From a checkpoint of a small transformer trained on Wikipedia: 2 heads of 64, MLP 448 ReGLU.
Each number is 128 + 32 x the weight over the matrix's rms, rounded and kept within 0 to 255. Layers, rows and columns count from 0. Numbers have three digits each.

# layer 3 attention value, 128x160, rms 0.31, rows 0-80, columns 80-159
080216103092134112137079096138134117143117109151122075033173125060187111217197137176143082121108187161134096105128107193190103135206138137110111088148132108158124145114133099116120119171176092111140132143083162197064152154044094157152078074
182103194144079098086136136155113092144159143171132120146118091171103134158187112188163088150090134105102134076178158135157081139129113128089136136172163100157082088132086137097095103178077103107033125162150174164115072107179121080077086177
089094156200118139138101100151114096179169137114137099119127077131121132136175133147108176153168127091114156131076061077153105174145094166071105144130118121137141135118124149112109153133134118149131122100107098102126161107101123135081168053
118155145137072093144120129196066098144147171152163190122091157127100148085097192081129094075080102108111096115122158100056095122100153095156106085137135144130012149109185102101058192058167138132188045171136059163150054050177124167048109153
140181037163129181183140093136119130123085104092169159117167164172162164031151112154108121072145112091193164122106166157111114173049146182148146126132098133137167168097136167089116083127134180101213121077169109177140135114137137138121138081
106150072160181098165153124108123156159141120112180120191180173128102118171078134161124132135141116152170164123048120140106132130163081116140107138137141149123096077144201180132081107056113136048107099109063105128153157087162142185100055107
117075111064056134135182101180157134178143174217114115089170131065086128127123147178113163185099102163172113153112123134096084201191232145094134109178109096112131145109041084152148073161093078125181130138126084140150127092110069111106087154
178151107125152085074148071118108130089176082077129176135206106146125165111065126154121139201124116161146163121099087102089113083117226165180107160138121105137007169088126097124098107125075171077108153130141114093090120086068156191145148056
129107125104140110020108104107137133085124078129088185181100147146205190074154141090141077126169149155178082163043170169227152089121155115160139182089110136167206080176149165162119073145095071104137076132184121105090140167136141169100105097
148143082120105146066120156127126114097166116190062120123155119130131165115104132153139144127175099141106164155069143150146217175136152126097053143142101106114089143155175098119118128094134081142100135129131144199107167139128135080186066134
151210129078105119176197123083125189112165105215155122112140130015133067129101128104111110152130107105122125046202152098108116078115083101149058142172180118130135070168088120164125154128176173146069118115144123149102134127121084142120124075
170179123157139126179109137182081132107140177133131114074102209109138115109139106129134170186080156159101109091066118115115140185172103115152203099200118149133104195113125160132117140131106144133117060182054116120109122105085073128149190094
151186147143137122126128149169149089182132092128136128142106145114139125176183141195116132130132182174153132117108162153128100121161126226152125070131172181169123111164151120095160096138105129125171158158123147148102093060122179120098118097
140164065172120141195148049145144139135120092147174106198128068156108139154070207103150111153217067134174146100123070159115126173136088108197148170126103173136195180134074133164132131152154089173117096085143125152122139114123122183186130131
110120088103084120156169134109051179083095179150152146159146157100137181047197149129131114135141197127129108108099148087113184135111117120070024127095038071173135132066108074131172163141080168142152158154126089162125101112131096158140168255
086136147115158094116155176060142096144191126191129131106091147107159105187125137055090075134124151089054183111137131078054124087125189077155152158052116106091135192109161075130129093109217067081143098135058113135142102165116183130109099096
136093063106126191138103160198119103126114105139127110091106083157125186104170129144159124139146137113149136122107134188241073177218123142139192078227143174117186122112145093141136202063141133154100157077057137083222158111199145129111165162
141168148147118119109136096125139109053100092092093128133115105088119115121114041092139091183141136132124090153037124080114096105124105158077119160138080149149125148124130093094167139160064100085182158141127147155086133148098136207161135223
158131177071176143120138133197108170090124181093203101162156123155166111143110124166106106078186112158062138161148162108098142130132148131128125115074085108203074192068074182161117176140190124170092132136146094113102162102158156181129125141
157136175180087040119104131109126105077094126130144187130086168088118154143157192116153121146073112087145093120125172187177175142160170145114108143161126112136073130160075103152163111116156112146157171090158132101115131139131104103189128162
105186183151110126134052135107085181150190193102103141143169143125135123140172134110075109140080157153111100106132059089153127161104052126121123088065117159127100168141125101095117159118152184115095130110123131179157115155095043110125141104
154153142115071144139160095130091102131048145092208170155124109153157082093205164123093124157171139189145126092152146115141146182134140108165139148102138190150108118104137099136083131171157128166135104124175122113123170167147136111076089159
153150122148124171124163199100121112095097090091109171213157109153095044087106112106190128158125097103109043110118136127070166138076083181064104171151161100136094136116158112062136182103179115070088175158189159155139036113069099178124120163
177104086134161177162123119071122107117135181090159100183138195097134157111090154028122154027133106153126085118138105053174038129147151094131071109146138139137110096112089156158133108102085137038176123100116181091116115122070114143133106097
096108164179133128146140167171126126071165126109123094107170105171141169105177148137136140068137144118165082118086104127117103118160162119070164117184106077132138138164132121081117152117104149086116122136105098183163156094227154079068141183
147223131195141134146102150118132125095218142162131140137165134175071109153161090093084164060093172121214183092163050120171065149167128151107156090203074122145174114131161071104168142157092158086080120105089100136190195138066126117135171116
143141184163135143143054172114141214115151088059192106112136149155127127164107105095131070042122130094092151151137219144139131120112083245127125092116174112143065053119156189223107139102110125163129163128110081124123098126138181103114095072
124088069191168150199121171097134143092106148099133138097140111086143160144000148134135107111164125114118115102185077155149183151132083157053100101137162131130141132134078127132084086111148145147150139052094138209102076110125107090151128133
139133122116230174193122156085117091070161177181081146108126127138143104083147109169099156163167157154107161153113102182156114204069198148112157081069176173114149070141136127150156113158110133135144118080135055115165183168112098155124156152
104135114129120113052183149025127145112125116134086110084127126167212156137092091139087099063127161148174108172135119170112133104134060138139095184015105134082120099089092157101149094175109115143109064146143098146067145126132161081158128148
207105138085176090078186091104102128084132134162137151084212114039101099129152149062175149111104113123076062155100115138158136105157067126177148127140129188085063095130086105139177137168189089076147147136150127134116117176152152127085087066
069094155088116172104111148124255152085103122151193169030115085181080164152142180109119170188098167162077121172118108152093128115164133075060085118099112111112069081115149141223190230137051075063123077093133130111123097165093200141123110145
142113123123134113145132061098121158135124128153158072175135146105130113116142176107103141073105116157109092196131091118106108144117162155252125127158156153142175113146129160156093069119138195168141108053115148145091162160121152155158147120
140154156142158134141107146145193088144131106162105108145127143112159155184184108187114128098163174126162154089118074113198075172139203055156132076080049045180161155124158155062075206160154171211153169100190117131114141231148099072184089039
073121072156108156150105137084114104077151136100082076047154151161154160169187161126078173192183119073086091183176122123180112148105255124095202121157055111110197135143213130119102187139145146127091180073108088126158141097157128057112161163
112137120158105121067200139149137153178101145195156161104113144152095105126113102164150143145113095116131091152169190106141136123131082105156116094148107157116118124208135098132096176123137131093147091082174120145122108145143081100146120139
156133114115145077076151166168196153080108101138160117087128095163105150071076136116094175167121057132112130092150092188118139074100183172040141182127162127100132096124163171172098135117144062125121104100179120157158121044125120093147072117
099174123180194102136124087116095149082108182092103110120157135074157089118191123092165151145133187137148197085106148091164140179076150105163114208077163116100149141116154132085133159222114106134142082157100071176130112132084111167110128162
101164099156126075078082053126131072096118135136115066116105101070177084113145099094145113096099139162099113127117042173081148067102131172113101035116160087143122130114166093131059254168108116117047122116160116115126157163116168084132142117
120173133093140129156138162106126169123111110118178119091107101184114140089101151125077058040129120109076198083168100125127108124138102109179106183089154106090091111061102088091146125081077148048134111091164112022154214202062080144068151140
142106170104153086077211104099077204197087176140151125108080116129066101122100115136094159143150133129139183139118083077025151184158114141114151167184187153124200116082168042118107128182133137150160114178141102170137144126134129088169140155
131063139089163173095092141095167134122112189147151156164184119153125083098115128145135133141172162057173075089159132110180081081135212140067188096188056099123166050090081089093083139174116136200101172098189116065126127093115137089142165136
138088105166106119161149048143119120080117125163229089137208113121142143093123091150142118101128059181094213151101156192122185102206092103158163163180048167126139120160139032110131087187101114113160136165124149134180118107097089073119159100
111093144123128127183159175110154172135126124155150035170149163140129053114122203109142150145082108170062099123111107108136135190144216119172167135165149122091087113095146139121170145100155140181169117125191161178169150189135092154237107128
159143137173143109134166070124084100183148120111139088104212104148174088078131111097154066092047120122184123165138136072134074127132093106124156122067111151160179111159138156152130064196098164036139005155105111102119094147134120135142188055
103107133148129149067102065151114127158122113096105069074115098141137116160137152097167087206077126188095122146136104124119077118132077155184139150152113190091170163112122179141107108131139132070100139191151092070110199139093111129113162044
125105134184130072154150129115132144074090151098128133101174110057120130105139068119144149155187157077042160248131163048091140118129091160126190071152151108081121114147101108089117119207170142098104052135163087169086187123110129151119143062
070116102128127102147148128122146141148157157148111138150146135197173153162124104212127112169071098119139137072136144088019138185187108110102045055141130177141143123158126083139126142095120132168116132109126107118072146118089109152146136186
164109132142131159005176110116142136069140174072116175135058144119112162140149134139179149127085072147102061133116137167151148092112103122118106098114100129132127185131083160137198098125125091079176161119098159070148125141129135151144199135
138121144118098145040113129170063143125162168123082120039132150171187100067149149083154091180113131105158126130152065184176133137142054120084081163154158131074181127187200100207142150147113189175195119129097193081105149138133081150142115187
095182141120123146105113220091125144083141143160121121087088195134131101111157156141162078112118244122084065065184083250110155112114051123217132092132098102170098178143208117150132128047053177088188142148117161166159117052089201105054104127
124100106169063145140186147191112030053115100145073169061181146129119086100108144168155119167072121113112149136176154126092154106218153109132122039176125165140169189191138151118179146141167192105086015123155223170139176073117132118138100161
167172148165126103074039157172082168130146144188092092095181096053110100122117172163129205146090101077182143114131123133160177219092167115162104167139150148112078142146055116139118126120107109100134176116181159118115122132110141138175168119
099166149126103116096122164132148021139147043183067087149111071068103136056111121073111028188084202078132117146155075082146188113161150128120099100099090075095151144108118132160096141147186132124177171184131116123146101110151140129067103168
117173105151148154157064133131099064210108166109152129157021164075116147117165071110131115169156176119083138147091112172114131155111142160129079116131086080133086109157147105211160166179152107116152121156079116146217123113106114120080095129
176146224122164141105112139100120036043175079115158124119112112082100117131155118116157054091125117125152148142139043123095115128097132165105128041099136110171106055138189178135152138115083142136115154155203103191105131132099157121135103034
174091129176122120083108089111175125093141110110184104100074110080135125089162125124200177177155103040123088103142149130138152154086156199048140099092099162154063036188092105166097080150096120102151141184130081081093154107094111129198087161
152169143123138147167123089115212135143165173162209073153137103133113125132136148089166160199142160177167190110124148112185117156172114113202157173125121084185118130131124176132140105115149148109100173140127112156113123194147128166118098133
158200124082111103073160154079134163145078123132213111101146149157109169101066150130114096153145160152101118189186135171141145188180078138170127046154133121112092125113208152076173147087127101139037168140174116160159090050085164199148131063
131142172142126066196042151124072132190162099141104110183109091149101164123163082146137122144191158133149126115086092144103214142171069105099174133144130098158069149100099118131135068128196148156149070168128111165118138078106128218116121099
062092073099129107079098131137185161174108103110134144142129174107131124105145079059186205134165156080154135111111105168173067158222147157097157122137122175152081179213114221097170041123124096175119134163098087165145120154103063083092132097
185069128133089117127166093145089154114124158164094149070146077159119107098114069138111144125169102109056174151104099170124147163156084185083122213100070125148125149148204159100181086153153117146094127077136105099128099108160186075095075127
111105134090120159215117148129039132096126188149166093103151042130156132072126088091042192051078101101131078085102112103130157125092101214121174059109116167098140178121083141137127113179081100147145054152143141129080148050204168035050146128
097124198103152179095138127097094161073132087126127123101132097138133152145154106085160076104120071143128225176112169123072117212087132167123160174126090120153097117095118128208113114139182122088116098155125108152106088022134209139130137114
135117146087114113117095107113126139177093138131107135160084153138136180153154079074133136137169130112146111148117109123144143109141107149126142127143110166131107119137088080091116094107136135110099154119122100110091130135161124086161157094
132150130124068107115131132136077161145159162155080118094123113148158138143142180144095150107118120132168144128138122100135118147192121136130159102128097130158103102168124112173092130112125149154109146120156108161075160138152129111147086163
137140141092176102112130133104171124152122121131156153131089154200142103121084093102143156112118097105124116098138105108096140125138058078092102106123152112120067098153102137127149155064102092101081135131164143103132137120175142118119122083
131161134126134137098100077107148084105122097145118137089092116138128176055153068108159087126107126120135149086090110142131146123128126131140160127143102169163125123101156105166134140119145108107153145135124141149099149149078083175125091137
116158109110099113137139150139132123127165119131180118136117125141129123163122116112156119140147095119142115127208133150150129150139093117091094098144111086132093117160107120126102111136144109115094159121147111105090090141126151110186071172
104094150128167173105185118077139111117110136180120138137120202112144107150114158132154105164123092098148085108157152127134172139115120100141149113100118152112176124151107146126093095120151180122162115124125176173225126113121084107186174115
109140117084127112133117173134129127132144143116130106103138181153124133094132095111171134116117137169089149101120146184168096134147120140167099132134113137134077152168122122132101122098075129136161168137150169134160036114129120146118103094
130091100099164122116150161201101119133170141124110142116130116145127169119144112157127110121144100121124121115127174145167110188153126118147118129145146133128127167186151150166128088126131151108204109143126105119137114135165122135106126144
136121101131114124109169147148111133155135177129134122164159087069083096097094093098105168140137072183131151189174147089128138171125162132149122125090124121110081153095123117093143114111157091146117137122135125137144110142138116123164121116
141188141080125135084128120171137094137087109152141071117163087092081091146162150112198124155137130108107073111116097151118134145169110168103099129139087099175107136128077168172122139143155134117149187111106154099090140105170180123150163104
122115074140126176160092121123108153180092124095166106114141113161170114087129087129166157124115091154102146145109164117134150140114105103123127133108146119116109111138148159096064088167137151126098103122114129105136111078141136111122121155
162156143141105128076108108118127091139108130156146090114086149127119129099165086092192084120078164126187151105165126148129112140151121158156114125102102137182161106131136143126147101156126125151136109146085137100134167117092127141155150102
068123130200164103103097087111152124105134139136101112171126154149126111107137133160138083123073139138059155134129127134100196159142146062153123099110088149127134175141146155149144114175120169102091105119054139149128106054113138202113126105
109134107161154139161100137125098152059136114127117144126122137144128122103126143142130141098101111106136126090121146156134165166137187133116123116117161119146144104134106093139105111120136123144102091173167129168141087099133114139156113149
154130133095055079139139104165125176121161097100120087072101135077120106089123128138103087117121137153107104115137121120105124136127099114157132106132131151108029158136157130163118130155104105136207119133131075107075152132095133130064142164
148146139119138087149161117150081133097129094100060110150153101134129078123192104130115138102060131131120109092155182099140097119092150138155133108105152134137116182116104193163105116157131156135137153086139158113084134133146162104158136145
124130120097097164120084107114180125149104107129166146137110132163229138187113163141156123147169137087123162103139118124129187109116154105107117108090121083133108136107095169119134154098119133151089122071108138132138087150103124126147096122